Weights of a small GPT-style language model, trained from scratch on English Wikipedia.
Architecture: LayerNorm before each block, learned positions, no biases in attention or MLP.
Each number is 128 + 32 x the weight over its row's rms, rounded and kept within 0 to 255. Layers, rows and columns count from 0. The size above them is the row's rms in percent of the matrix's.

# layer 10 MLP down (transposed), 512x128, rms 0.149, rows 272-284, columns 0-127
size [113  97  89 104 102  82  99  97  87  98  99  93 106]
[[153  62  72 120 145  92 176  79  69  76  85 133 160 176 120 154 144  71  78 143 165 140 150 118 122 156 126 113 130 148 175 165  60 191 154 145 134 122 147 129 157 192 134 121 156 107 136 176 131  77 169 111 127 148 100 156 140 136 125  97 143 148 103 131 142  75 119 110 119 150 156  92  65 132 103 171 123 162 106 169 147 145  69 151 164  51 152 131  76 108  98 161 129 155 102 135 160  74 127 151 130  81 177 123 112 140 148 143 153 100 100 189 152  78 110 110 114 122 120  86 119 177 135 117 148  92 172 130]
 [164 122 127 145 123 110 148 190 162 111 177 110 114  96  91  98 120 175  86  72 119 122 128 128 125 137  92 180 143 119 149 173 145 160 135 168  89 189 151 117 107 164  87 116  57 118 115 138 136 147  68  94 129 168  76 124 175 124 154  96  83 100 156 109 132 130 100 130 133 116 136 122 163 111 138 104 114 100 172 123  68 106 128 141 154 250 207 112 118 120  85 103 117 199 152 122 116  82 136 136 163 102 146 189 107 181 172 119 169 147 105 158 130 125 124 155 109 137 114 132 133  92  58  99 136 133 114 160]
 [180  87 147 128 188 136 191 120  65 116  95  49 140 156 118 181 144 134 116  96  94 134 124 143 179  82 138 169 148 110 122 125 130 149 145 160 189 111 153 137 123 120  53 185  94 123 133 122 109 109 132  91 103  92 116 108 143 100 158 135 193  98 183  92 163 142 121  95 143  85  70 182 152 125 126 136 131 132 135 144 111 122  93 179  95  52 147  83 153 157  95 120 109 105 126 114 136 152 189 161  78 165 122 159 139 119 160 135 134 103  77 186 167 148 109 151  94 120 149 114 117 122  75  85 119 124 157 184]
 [113  99 134 175 153  83 157 175 134  93 145 127  95 172 129 141 112 191 130 141 130  86 164 119 138  95  73 132 132  80 136 123 141  86 117 145 180 170 133 161 122  90 156  75 151 167  61 107 111 174 155 114 157 127 153  79 132  91 156  51 134 137 139 123 154 115 116  95 131  95 168 189 121 104  70 151 134 146 227 170 129 127 161 134 110 184 121 141 187 120 117 172 127  94 126 174 157  73 106 124 142 136 108  68 147 142  98  99 104  81 143 128 131 103 134 182 107  94  79 110 182 127 117  97  89 151 160 112]
 [ 83 161 164 107 112 164 145 116 172  87 152 216 130 138 129 189 162 133 158 110  91 134 179 119  50 122 107  90 103 159 118 190 150 160 147 120 151 103 130 116 166 110 196  79 112 148 102 109 151 127 101  20  86 172 120 117 152 148 116 117  76 160 154 104 139 108 164 127 132 130 191 142 140  60 111 148 128 117 138 123 115  65 138 108 118 122 139 165 111  99 118  80 144 149 144 150 121 105 166 141 149 117 124 155 118 119 151 140 109 124 122 150 135 146  84 114 103 108 194 123 192 164  68  78 142  96  88  93]
 [130 149 144 163 144 127 191 158 141 145  56 111  23 110  96 156  90 147 117 111 112  58 135 169 143 124 127 120 149 114 120 101  72 110 172 114  82 131 155 132 110 149 125 126  74 151 111 149 179 139 140 138 132  67 179  51 151 167 161 120 154 124 156  91 178 108 135  70  97  85 156 127  83 169 104 185 109 119  92  84 123 135 162 206 128 152 146 154 187 142 163 157 158 122 133 140 130  99 141 159  97 154 164 153  94 150 153 123 155 192 131  84  64 144 134 134 123 118 105 135 111 106 139 150 112 116 121  96]
 [188 128  95 139 128 131 150 135  92  57  96 146 121 178 172 187 172 158 129 124 135  91  54 140 142 103 128  85 141 136 139 110 108 147  75 200 112 132 136 103 184 125 150 167 131 146 146 137 157 137 182 177 149 103 163 103  86 163  61 108 141 106 162 110 134 146 127 133 138 106 119 119 170 175  95 115  94  70 201 163 166 144  97 118 142 214 143 111 111 133 164 145 105 109 162 142 176 134  65 143 145 156 131  59 135 134 110 106  87 117 159 129 154 117 165 104 101 122 104 123 107  93 108 125  99  62 153  85]
 [ 94 163 120  87 148 120 118 132 131 116 219 103 125 139 165 113 149 134 154 158 128  86 163 165 115  83 115 104  94 158 144 104 109 129  92 144 145 125  94 163 104 144  78 140 200 118 133 177 134 108 154 185 116 150  97 153 134  64 152 105 135  44 128  84 111 140 168 125 165 140 136 114  76 117 105 163 116 138 118 136 117 102 167 120 113 101 104 139 127 129 126 139 142 206  63 132  91 145 107 156 171  60 199 170  70 132 160 131 204 199  97  62 143 163  98 136 130 123 158 131 120 167 136 119 148 118 132  98]
 [109 148 116 105 126 137 136  65  83 146 218 106  61 164 110 147 162 147  94 140 122 139 129 131 153 105  81 157 128 158  66 115 149 135 157 157 112  79 125  67 164 136 110 145 124 134 227 161 119 167 123 104  87 182 114 146 171 165 157 142 147 135 116 134 185 114 124  96 137 152  97 122 101 132 148 172 137 152 104 127 100 116  85 162 110  69 168 138 123 102  90 119  94 118 147 120 178 154  73  81 108 121 163  99 172 117  69 159 173 107 176 116 133 184 172  91  81 120 117 128 114  76 137  76 119 111  99 151]
 [181 113 129  95 161 155 187  81 125 140 115 116 130 165 129 142 117 106 144 137 177 172 124 102 138  99 126 150 127 146 109  67 136 126  84 154 179  93 166 137 140 132 119 121 128  96 117 132 192 166 146 123 183 158 176 106 138  53 185 105 146 140  66 109 114 142 111 176 137 150 104 157 166  81 130  24  75 177 111 131 167 141 135 107 109  74 149 136 146  75 149 155 148 132 132 138 103 145 141  88  72  95 144 122 106  98 109 146 103  51 174 140 104  99  99 115 144  98 141 115 147 199 175  95  85 161 129 140]
 [ 98 122 167 110 188 133 128  96 142  97 108 151 152  79 127 135 104 105  89 148 115 179  96 109 175 119 104 161 189 142 152  78 158 184 134  90 122 111 104 126 189 110 105  71 199 228 101  72 121  69  82  73 105 154 148 142 108 126 171 181 154 129 140 114 172 128 112 126 144 126 118 131 110  71 144 153 167 166 172  98 132 177 145 152 124 152  82  73 120  99 129 142 137 120 126 162 116 106 192 165 127 154 115  93  92 123  64 124 125 119 122 148 135 141 102 115  89 143 147  68  91 152 157  95 130 109 157 151]
 [146 141 148  85  98 104 157 111 123 119 152 170 139 188 119 149 145 151 146  94 159  84 108 128 110 128 106 147  42  85  94 131 140  83 139 136 111 138 123 149  82 194  97  91 126  78 181 131 118 123 146 111  78 131  88 150  92 134  89  95 184 110 144 153 154 184 131 161 106 132 100  95 109 158 163 133 142 110 121  90  83 139  94 123 146  76 124 133 105 181 144 104  86 158 144 135  97 124 158  98 169 170  94 131  95 119 156 106 106 152 191 175 120 133 157  86 150 167  85 184  59 117 125 147 206  87 204 137]
 [143 114 123 126 161 146 127 112 139  84 105 113 126 129 187  90  88 178  91 139 126 136 136 139 125 154 122 153 135 119 216  72 146 182 123 118 208 117 100 132 102 162  72 131  80 194 108 136 149 114  90 144 199 142 161 105  97  98  98  86  87 131 147 152  79 152  73 139 115 152 126  70 147 155 235 140 110  68  97  90 134 161 174 153  95 163  74 150 150 152 118 134 121 122 134 119 174  75  98 133 137  98 164 138 157 126 142 130 116 113 164 134 134 180 138  85 134 115 101 107 123  81  96 146 121 153 129  78]]
# layer 10 MLP up, 512x128, rms 0.154, rows 273-284, columns 0-127
size [ 99  82 109 102  95  99 104  89  93  98  97 108]
[[128 157 163 155  72 163  36  88 165 183 141 120 209 144 143 217 123 129 137 133  87 183  63  82 121 123 134 140 141  95 171 162 148  76 105 124 105 148 138 104 134 165 123 114 141 150 131 107 117  95 144 120 138 108 195 141 174 135 122 116 104 132  69 163  74  74 113  97 128 158  80  59 101 164 163 174 172 119  95 115 130 144 141  97 111 115 119 160 111  99  93 108  97  82 128 123 118 131 122 141  86 121 129 179 135 138 183  86 153 159 137  92 141 134 109 133 157 166 109 124 138  86 146 109 117 118 127  56]
 [118 123  97  88 166 165 138  97 170  63 185 175 153 106 118  86 133 109 175  97 182 127 132  91 128 115 109 128  87 148 142 184 136  95 109  67 131 116 171 111 162 120 129 109 161 104 129  99  89 114 122 156 138 157 131  63 126 168 120 157  80 143 160 148  87 120 117 175 127 152 123 109 148 135 149 144 113  92 128 161 148 146 115 149 123 149  89 104 112 150  94 169 125 123  68 126 151 118 110  81 125  41 128 131 188 118  62  94 144 132 135 141 149  95 132 177 154 197 118 127 121  99 225 108  58 113 104  62]
 [141 136 105 119 134 153  25 139  98 157 174 112 133 157 120 191  85  83 133 130 126 187 180 100 153  98 197 140 105  78 107 142 144  74 117 129 125 132 146 127 144 140 172 119 162 123 135 142 129 143 125 147 107 120 133 166 142 148 122 190 109 142 142 123  84 126  95 150 114 151  57  91  78  97 100 135 128 156  30 170 129 154 113  88 120 114  95 104  86 132 137 150 127 154  78 186 109 113 133 140 124  93 120 122 132 147 144 140 157  88 163 105  57 122 144 102 231 149 145 196 111 157 109 131 118 160  99 102]
 [132 169 146 185  98 162  55 102 149  76 134 158 136  77 119  18 135 102 202 140 140 141  87 137 182 177 131 139 116 104 110 142 118 161  74 137 150 160 137  82 106 149 139 135 174 151 128 132 152 166 111 157 100 118  92 163 158 131  90 120 112 135 110 125 155 102 132 116 103 122 111 122 131 192 109 131 148 155 159 109 143 112 142 110 179 112  55 111  96 134 128  75 157 113  32 136 118 125 189 146 152  96 146 142 180 161 168 113 122 127 114 142 174 174  89 100 164 122 130  96 141 105 133 108 145 156 201 154]
 [215 119 112 170 119 122  67 145 140 161 163 120 116  99 122 152 167 121 141 109 121  79 136 120 144 109 111 140  86 150 123 102 118 211 134 135 114 116 151 137 149 144 120 168 128 148 110  35 131 160 111 128 138 197  78 175 146 124 117 138 105 118 118 121  79  98 117 149  70 147 147 121  82 121 155 146 160 104  81 122 104 112 107  83 108 126 112 110  67  70 150 115 106 147 124 127  61 115 170 148 172 117  67 116 115 162 151 113 145  75 169  89 187 104 166 128 124 135 199  94 169 161  97 189 151  76 138 154]
 [119 111 151 168  77 174 122 128  97 172 127 135 145  95 119  89 107  99 107 100 144 138 148  97 191 113 165 157 113  81 124 156 150  92 138 165 102 117 186 116 128 171 141 133  72 134  94 114 120 104 105 209 112 101 148 122 113 187 101 127  68 152 141  96 149 161 110 107 141 176  43 102 111 169  81 120 152 164  88  76 108 192 107 118 167 123 120 148 101 183 186 144 103 139  80 103  98 121 128 110 202 111 151 152 141 149 126 101 152 109 131 159 110 198 175  91 117 157 118 162 132 114 153 164 126 186 170 114]
 [180 214 106 175 142 140 121 126 102  73 193 107 118  76 120  48  64 157 124 183 138 149 129 115 155 152 171 100 161 133 141  97 118 143 153 113 119 125 112 136 102 132 165 148 113  79 153 106 159  76  94 119 119  94 132  60 141 134 118 138 106 106 137 148 150 127 103 183 132 144 100 114 115 178  54 119 182 173 128 113 111 130 114 153 128  96 121  58 137 131 139  41  71 170 104 157 112 125 164 119 142 164  61  96  82 162 175 115 145 121  99 119 145 152 139 112 133 181 151 161 120 110 168 126 132  94 155 129]
 [161 170 128  83 181 131 131 127  83 158 137  71 116  91 116 141 131 126 141  56 106 141 152  84 114 174 106 138 128 109 120 189 168  68 132  68 152 134 122 111  61 170 104  99  78 172  77 139  97  74 179 159 136 130 100 102 118 118 132 187 116 135  98 135 118 124 140 172 126 130 133 109  83  97  89 141 143 157 150 111 113 146 135 131  77 145 108 148 111  96 133 120 132 178 127  90  93 144 120 134 139 144 176 178 107 153 113 122 141  90  76 130  78 112 137 120 216 125 175 190 170 172 141 139 118 146  50  74]
 [ 76 159  89  68 176 116 126 125 159 160 141 141 127  74 153 128 113 139 144  96 169 154 143 136 100 144 143  68  72  94 135 146 171 180 197  76  63 138 137  99 152 172 166 111 148 237 165 134  73  89 126  93  90 170 147 154 100 150 160 176 109  96 143 190 134 146 169 122 135 137 134 147 104 131 120 156 141 128 124  99 111 105 147  83 106 134 122 120 159 131  82 114 100 105 106  82 131  92 129 165 117  70 175 117  93 126 119 131  98 144 167 110 191 160 166  93 120 126 137 198 130 135 160 151  88 132 116 142]
 [121 126 144 167 121 116 143 129  63 119 163 118 134  99 133 106 174  90 144 170 163 109 128 130  92 169 167 136 128 104  97 200 124 108 191 113 114 127 145 136 141 153 129 200 115 117 122 115 156 162 130 163 149 193 122 189 128 152 169  87 107 198 135 131 142 108 113 121 116  97  76 105 146 136 112  84 145 122  30 113 158 156 189 118 135  95 145 112  92 184 137  63 155 157 120 163  53 111 122 182  95 126 143 116  81 125 178 106 106 182 121  97 158 113 164  69 130 152 122 108 124 175 148 126 166  70 121 126]
 [122 166 142 149  74 153 140 104  80 112 174 119 127  97 108 101  99 114 136  81 150  82 121  93 127 199 112 148 150  89  61 103 104 153 106 115 134 107  99  82 180 120 166 208 161 122 115 169 183 178 104 200 122 162 121 155 137 112 187 155  97 175 129 104 110 144 128 157 179 118 149 122 109 123 136 158  89  99 134 145 174 119 168 157  81 119 112 149 121 127 166 148 131  40 167 178 123 114 133  88 141  70 137 175 101 172 134 108 148 102  75  72 103 133  75 134 127  97 127 138 127 132 176 119 146 139 135  80]
 [142 154 148 122 122 147  77 146 122 163 109  90  39 133 100 103  88 103 161 140 192  82 149 114  99 183 147 113 156 135 114 115 121 179 142  86 178 139  93 148 133 113 114 150 155 139 154 137  77 140 179 174 123  79 115 176  92 105 157 197 126  72  95 147 188 117  95 150 147 125 115 107  63 146 137 118 198 147 158 113 145 125 145 117 143 117 118 129 114 115 134  82 126 170 144 148  35 135 102 157  91 141 145 115  57 152 133 123 131 142  76 178 153 145 131 113 131  81 123 136 102 195 178 112 110 165  97 166]]